config.toml
n_layer = 15
parallel_block = true
init_std_down = 0.0552
lr_head = 0.00819
steps = 4640
Each number is 200 + 40 x the weight over the matrix's rms, rounded and kept within 0 to 999. Layers, rows and columns count from 0.

# k: layer 11 attention key, 256x256, rms 0.0387, rows 110-122, columns 128-255
# q: layer 11 attention query, 256x256, rms 0.0385, rows 111-122, columns 128-255
k110,202,194,155,142,202,213,259,258,191,186,230,225,244,221,211,236,174,178,176,216,238,200,208,223,248,180,258,254,194,223,236,194,206,265,215,234,238,151,244,163,226,141,232,181,171,226,155,326,176,274,217,221,172,202,231,165,177,170,227,213,176,221,202,196,181,226,216,143,192,211,144,239,249,212,198,223,209,182,163,225,172,125,172,216,156,161,247,265,193,150,154,178,210,187,181,212,184,251,232,145,151,223,174,184,220,221,211,214,208,185,226,227,151,202,186,211,195,213,196,242,233,242,200,211,159,190,199,234
q111,208,240,249,231,211,245,167,199,145,173,226,226,181,191,172,152,149,285,271,232,215,147,193,228,210,207,232,254,188,219,286,270,222,192,181,262,229,170,148,153,218,214,191,147,202,157,206,161,214,226,190,173,280,174,227,151,174,247,242,171,197,171,200,179,188,186,195,277,143,226,222,118,185,242,199,241,179,213,219,234,144,179,149,238,119,150,209,180,203,200,207,165,252,209,222,237,275,184,218,198,109,100,170,201,153,189,199,205,216,171,206,239,237,198,161,161,186,166,149,241,183,211,197,223,207,193,238,186
k111,162,147,167,177,230,218,147,154,208,204,167,211,181,225,209,197,185,225,231,191,186,197,212,222,185,195,169,165,219,175,190,232,178,184,187,228,204,236,193,169,253,200,114,136,259,181,196,232,189,165,195,202,174,179,243,158,242,200,194,172,176,172,221,181,228,220,210,208,212,256,200,203,184,138,167,159,145,179,224,207,122,220,203,245,217,190,258,204,161,256,168,198,193,262,188,170,246,190,215,246,159,198,227,140,164,222,144,241,216,190,170,163,252,258,163,211,231,197,225,169,193,227,190,164,218,229,142,276
q112,196,232,200,198,234,204,215,128,229,162,149,292,203,227,187,126,338,182,244,229,221,192,184,169,160,185,140,222,242,164,217,230,189,216,90,214,268,188,202,251,148,269,264,198,175,235,157,230,179,253,179,179,166,236,208,205,217,255,117,200,227,204,148,205,247,226,162,239,218,189,182,155,168,185,219,244,182,119,160,232,108,204,259,244,173,171,144,100,307,217,217,215,216,201,239,166,130,233,184,172,198,246,254,148,184,217,142,222,247,164,157,234,155,201,173,158,183,238,138,169,237,236,131,154,185,238,193,145
k112,185,249,185,158,241,240,204,179,115,233,235,223,162,157,232,239,185,181,192,112,203,238,243,198,246,188,219,176,153,218,152,227,186,199,175,191,221,196,269,185,220,209,154,240,219,129,225,232,149,252,182,215,193,185,150,187,232,207,256,231,278,197,270,306,207,150,128,210,140,194,153,166,143,169,256,229,191,194,205,130,123,267,150,223,240,211,224,242,160,168,190,144,178,187,260,207,215,213,284,230,240,221,237,188,205,178,228,178,164,215,204,193,212,150,188,207,231,141,221,196,201,188,152,191,189,132,186,161
q113,236,199,140,167,107,221,263,276,147,237,197,224,186,187,218,207,138,169,181,130,113,170,202,245,209,226,225,174,173,220,230,236,149,135,294,201,231,165,249,219,235,204,204,190,209,228,223,200,195,198,157,187,229,168,164,244,198,201,194,219,180,185,263,210,166,126,203,187,159,161,209,200,199,170,202,229,191,184,183,238,212,170,232,224,214,230,180,229,184,186,184,233,179,176,168,168,171,198,189,180,197,184,216,220,249,223,179,150,236,218,202,148,173,215,237,246,228,165,234,154,224,199,190,188,210,236,153,276
k113,265,150,193,233,234,228,209,191,172,195,145,204,266,157,192,174,141,211,114,227,158,110,251,234,236,240,237,206,224,196,178,216,176,181,193,215,244,130,253,157,160,220,237,168,194,206,175,230,188,282,191,242,194,143,228,242,195,256,182,176,199,176,134,145,234,183,227,207,181,189,214,203,202,152,197,232,181,192,162,170,200,177,205,266,198,189,86,200,178,212,246,229,169,170,204,160,229,211,202,200,177,155,125,161,188,186,168,205,191,189,232,180,237,189,195,199,218,287,172,204,193,205,212,205,227,242,136,204
q114,224,191,183,243,127,231,270,236,159,234,197,166,217,215,188,158,220,211,181,199,245,155,218,252,244,181,262,205,187,199,203,179,240,226,204,214,180,227,194,208,234,191,190,187,183,208,175,234,210,206,271,212,199,183,235,179,188,226,219,164,197,231,212,232,231,182,182,224,171,222,168,183,196,205,203,165,188,245,223,215,261,196,202,204,231,194,194,146,186,180,193,244,184,258,180,232,203,174,149,176,151,184,217,242,256,175,160,199,205,165,190,117,219,198,138,212,135,240,241,233,195,112,167,181,194,195,221,214
k114,188,225,218,171,232,246,181,160,160,217,179,184,164,192,243,220,176,161,227,181,168,255,210,185,132,121,189,114,266,109,215,208,142,212,222,166,193,224,219,252,163,182,139,268,192,213,210,177,162,190,229,168,225,160,186,222,266,154,164,146,198,223,228,187,206,168,151,206,200,198,247,165,255,191,228,295,223,133,194,166,124,188,283,247,253,201,175,159,221,157,205,171,226,248,193,171,255,161,194,228,202,264,194,235,134,159,253,212,204,180,261,237,234,256,171,236,185,241,214,158,221,127,238,156,205,210,158,230
q115,177,138,217,185,215,187,188,253,233,237,190,156,171,190,224,221,193,159,261,159,240,315,211,229,198,208,169,169,209,202,213,224,201,193,195,222,207,202,182,199,154,244,215,234,214,173,264,207,178,167,150,215,210,232,214,187,114,191,158,157,215,225,145,217,156,223,147,248,183,160,222,181,153,169,161,195,193,206,208,195,203,179,259,261,203,183,193,241,220,149,224,230,131,246,186,92,135,262,147,169,228,232,219,220,214,266,190,188,205,230,154,217,184,156,160,142,118,247,227,139,242,193,187,220,164,190,134,252
k115,230,218,216,239,249,247,165,175,197,326,146,191,186,188,187,227,132,216,250,174,214,211,201,212,231,166,207,197,197,228,223,193,164,229,246,189,225,202,184,228,222,238,211,173,209,279,198,169,197,236,206,157,175,217,155,258,201,182,178,184,151,225,249,164,226,187,256,193,313,229,146,261,190,176,201,177,206,233,185,140,168,192,200,212,214,214,137,147,235,217,150,179,210,198,151,207,182,201,249,181,221,246,183,247,217,133,169,231,199,280,125,210,210,195,189,222,111,231,273,132,153,234,221,106,199,256,230,162
q116,218,265,204,178,242,227,123,228,240,253,201,172,181,209,154,154,224,189,212,195,158,226,169,217,244,203,190,224,183,161,196,233,195,244,180,212,167,188,180,143,189,271,204,195,227,221,183,180,248,228,261,203,293,202,213,149,123,256,164,203,223,189,193,179,178,170,192,201,221,200,165,197,209,211,252,169,191,215,206,214,206,263,218,172,150,204,192,142,199,210,180,205,151,186,256,223,258,197,184,209,180,262,205,163,235,248,303,234,199,189,191,166,191,155,194,230,167,177,151,158,211,201,186,64,198,254,205,157
k116,202,198,213,176,200,214,297,165,273,216,240,203,192,287,213,166,151,183,166,208,139,138,160,133,186,218,248,162,229,170,231,228,241,185,210,219,137,199,222,194,150,169,228,139,204,194,222,238,234,215,237,248,212,189,145,198,174,180,230,215,187,210,127,186,206,172,218,151,172,165,206,221,200,235,183,220,213,243,217,208,148,235,214,207,221,158,221,208,215,189,225,214,167,193,224,237,134,200,193,188,256,247,192,194,233,257,208,251,199,194,202,237,211,189,179,193,194,182,220,200,212,211,231,231,136,139,185,211
q117,184,181,222,159,174,213,214,213,224,253,212,152,234,174,185,254,158,143,169,148,207,176,226,179,241,219,174,186,194,286,222,150,197,255,235,177,130,207,175,190,243,221,197,195,232,130,233,245,298,201,180,239,175,176,202,181,267,223,270,213,231,153,243,233,227,187,219,240,193,212,238,132,151,166,214,175,235,215,293,148,282,188,198,200,264,192,227,233,178,221,189,182,202,212,174,202,150,176,208,180,164,216,165,194,215,213,220,198,225,213,207,187,220,195,209,137,206,177,202,163,206,198,180,174,247,217,169,232
k117,240,231,229,220,238,146,255,203,149,226,187,168,172,165,147,162,236,174,244,151,169,187,188,118,170,194,250,223,123,202,232,239,148,252,212,131,203,224,230,207,206,246,172,212,153,190,228,215,183,157,183,218,185,212,209,178,173,195,246,235,276,265,222,245,188,217,187,230,196,239,102,186,178,175,198,169,228,254,222,200,227,220,140,242,172,223,254,197,204,183,174,252,247,125,212,157,176,191,226,160,294,160,229,160,186,232,210,178,135,228,161,197,170,192,299,205,238,231,220,103,233,223,219,167,201,191,183,170
q118,209,170,169,139,226,191,206,192,274,264,188,213,201,132,227,244,207,133,221,160,208,226,212,202,222,225,231,228,265,247,233,243,181,192,205,186,227,114,247,176,172,190,195,195,201,159,232,200,232,237,191,197,194,238,178,224,160,276,244,223,220,189,198,202,282,179,166,111,194,232,166,117,140,202,196,214,219,206,158,148,167,158,198,239,252,233,169,168,196,226,231,240,149,223,209,163,187,224,145,203,231,200,222,182,203,219,245,299,200,175,242,172,205,225,246,180,251,266,131,217,203,178,194,150,205,243,157,197
k118,192,236,177,199,184,173,165,230,238,189,205,190,194,224,221,222,223,261,239,159,207,204,199,235,211,199,253,199,207,168,160,286,183,220,185,146,223,229,169,212,165,161,205,205,236,220,241,240,140,208,192,184,227,242,200,231,167,128,231,211,246,214,243,208,216,192,204,181,234,206,228,222,266,208,170,213,215,218,168,253,199,174,209,201,200,191,194,182,165,195,211,168,172,165,214,197,182,168,202,208,196,180,152,225,241,212,189,234,159,165,178,211,184,171,212,217,244,205,169,170,235,211,186,120,220,182,199,216
q119,211,199,215,208,169,295,154,192,176,183,136,256,243,186,194,149,208,236,169,147,229,184,280,150,138,260,150,163,148,211,169,237,179,163,194,210,180,188,245,214,208,212,178,150,218,182,217,177,223,236,192,244,215,162,212,165,198,277,200,156,206,166,215,124,177,218,191,200,188,203,173,182,177,228,194,196,248,159,224,237,204,164,209,128,196,229,177,233,231,199,174,251,176,177,197,204,219,204,201,253,216,209,136,176,241,153,211,165,255,233,194,179,206,191,245,168,200,212,222,126,235,212,233,161,193,220,162,210
k119,266,240,160,163,227,215,197,253,209,187,230,226,199,242,174,222,166,217,237,223,300,161,170,240,205,162,179,201,200,154,222,207,159,74,209,159,204,220,178,181,234,214,154,230,202,152,218,156,235,222,169,159,169,241,190,205,243,182,265,251,185,215,203,174,211,206,225,205,194,175,199,195,177,198,198,190,188,204,154,219,199,168,228,223,225,256,208,180,177,217,198,212,217,185,191,151,218,221,228,179,186,194,186,218,177,178,185,226,264,140,238,253,249,178,235,200,186,179,237,191,157,157,230,171,204,237,245,234
q120,187,251,196,234,151,199,173,267,177,245,191,245,182,179,218,211,187,191,224,185,203,229,176,240,257,210,137,160,178,195,162,205,209,229,221,255,222,206,211,204,223,225,189,262,110,158,172,232,200,210,164,185,158,202,135,229,175,185,265,227,204,176,240,224,233,183,231,202,235,174,163,254,229,221,130,261,218,227,195,216,248,237,211,257,208,214,221,170,210,227,160,180,167,151,146,209,161,203,206,205,218,154,161,206,250,187,194,182,239,142,158,214,204,201,215,158,197,244,177,225,195,211,221,167,204,193,154,193
k120,177,194,169,174,243,195,180,269,217,190,170,176,238,173,213,151,226,281,242,134,198,209,214,154,124,208,163,172,211,251,223,211,184,175,166,159,181,210,177,182,166,225,165,187,196,170,204,215,141,203,239,173,205,218,196,197,163,218,247,216,170,227,267,171,230,198,226,180,201,216,268,193,169,206,237,176,209,201,154,226,224,241,220,193,222,201,192,181,196,197,201,168,208,243,219,196,243,221,243,221,186,267,200,187,195,213,225,203,185,173,198,225,173,210,219,184,193,200,251,167,234,188,190,246,233,184,204,223
q121,208,252,210,257,176,242,181,176,232,273,208,183,208,164,172,228,255,148,213,214,238,258,218,179,169,228,134,225,149,230,204,190,186,181,178,181,214,131,147,122,190,287,160,236,283,135,143,188,158,208,207,135,208,209,189,213,144,246,145,200,182,179,171,235,165,261,185,182,236,187,151,212,200,135,240,197,222,227,190,154,208,183,119,187,178,224,143,248,241,176,168,231,170,168,163,211,203,212,203,163,220,179,215,183,198,232,226,251,284,202,208,138,275,204,192,231,221,129,180,177,162,235,236,235,230,280,196,163
k121,234,199,189,161,169,173,207,205,217,199,195,180,209,211,179,169,246,176,224,193,199,196,150,200,223,265,234,184,169,218,153,231,207,205,144,232,209,201,233,205,274,189,149,220,172,157,175,247,254,225,188,115,294,145,199,177,170,180,161,230,219,180,188,233,182,194,197,224,141,221,173,247,258,270,192,237,156,267,250,212,179,131,249,153,200,132,218,159,229,212,225,181,190,221,134,179,134,247,194,167,204,179,202,225,212,213,202,244,177,247,182,205,179,206,228,209,183,166,196,208,220,222,201,195,205,207,239,259
q122,224,192,207,159,197,216,203,180,178,243,200,204,251,210,154,154,153,127,127,206,213,154,154,199,161,178,213,227,154,173,190,206,252,198,179,219,216,221,206,195,225,188,160,210,215,252,252,190,231,232,237,187,157,125,187,213,237,243,137,120,223,234,182,211,175,203,247,193,188,275,222,205,189,209,191,208,155,271,153,153,216,210,229,233,245,165,214,115,169,197,200,237,183,169,239,182,190,130,173,212,267,179,191,157,176,248,205,228,243,202,193,190,188,183,236,205,207,171,190,248,204,246,158,220,161,237,227,217
k122,151,164,134,190,145,240,167,204,172,175,271,185,170,227,143,174,186,167,177,225,148,163,170,189,218,228,166,206,169,164,228,209,206,216,220,188,186,136,166,152,136,163,171,215,232,126,180,141,165,138,188,245,220,209,247,167,218,190,218,205,158,243,197,164,235,205,180,139,225,199,226,175,217,207,201,186,205,247,165,188,213,245,198,200,213,185,202,237,138,200,226,208,179,289,137,186,228,236,196,238,219,183,171,220,212,216,238,186,161,240,188,260,187,187,182,199,268,139,145,257,234,193,193,216,207,254,182,203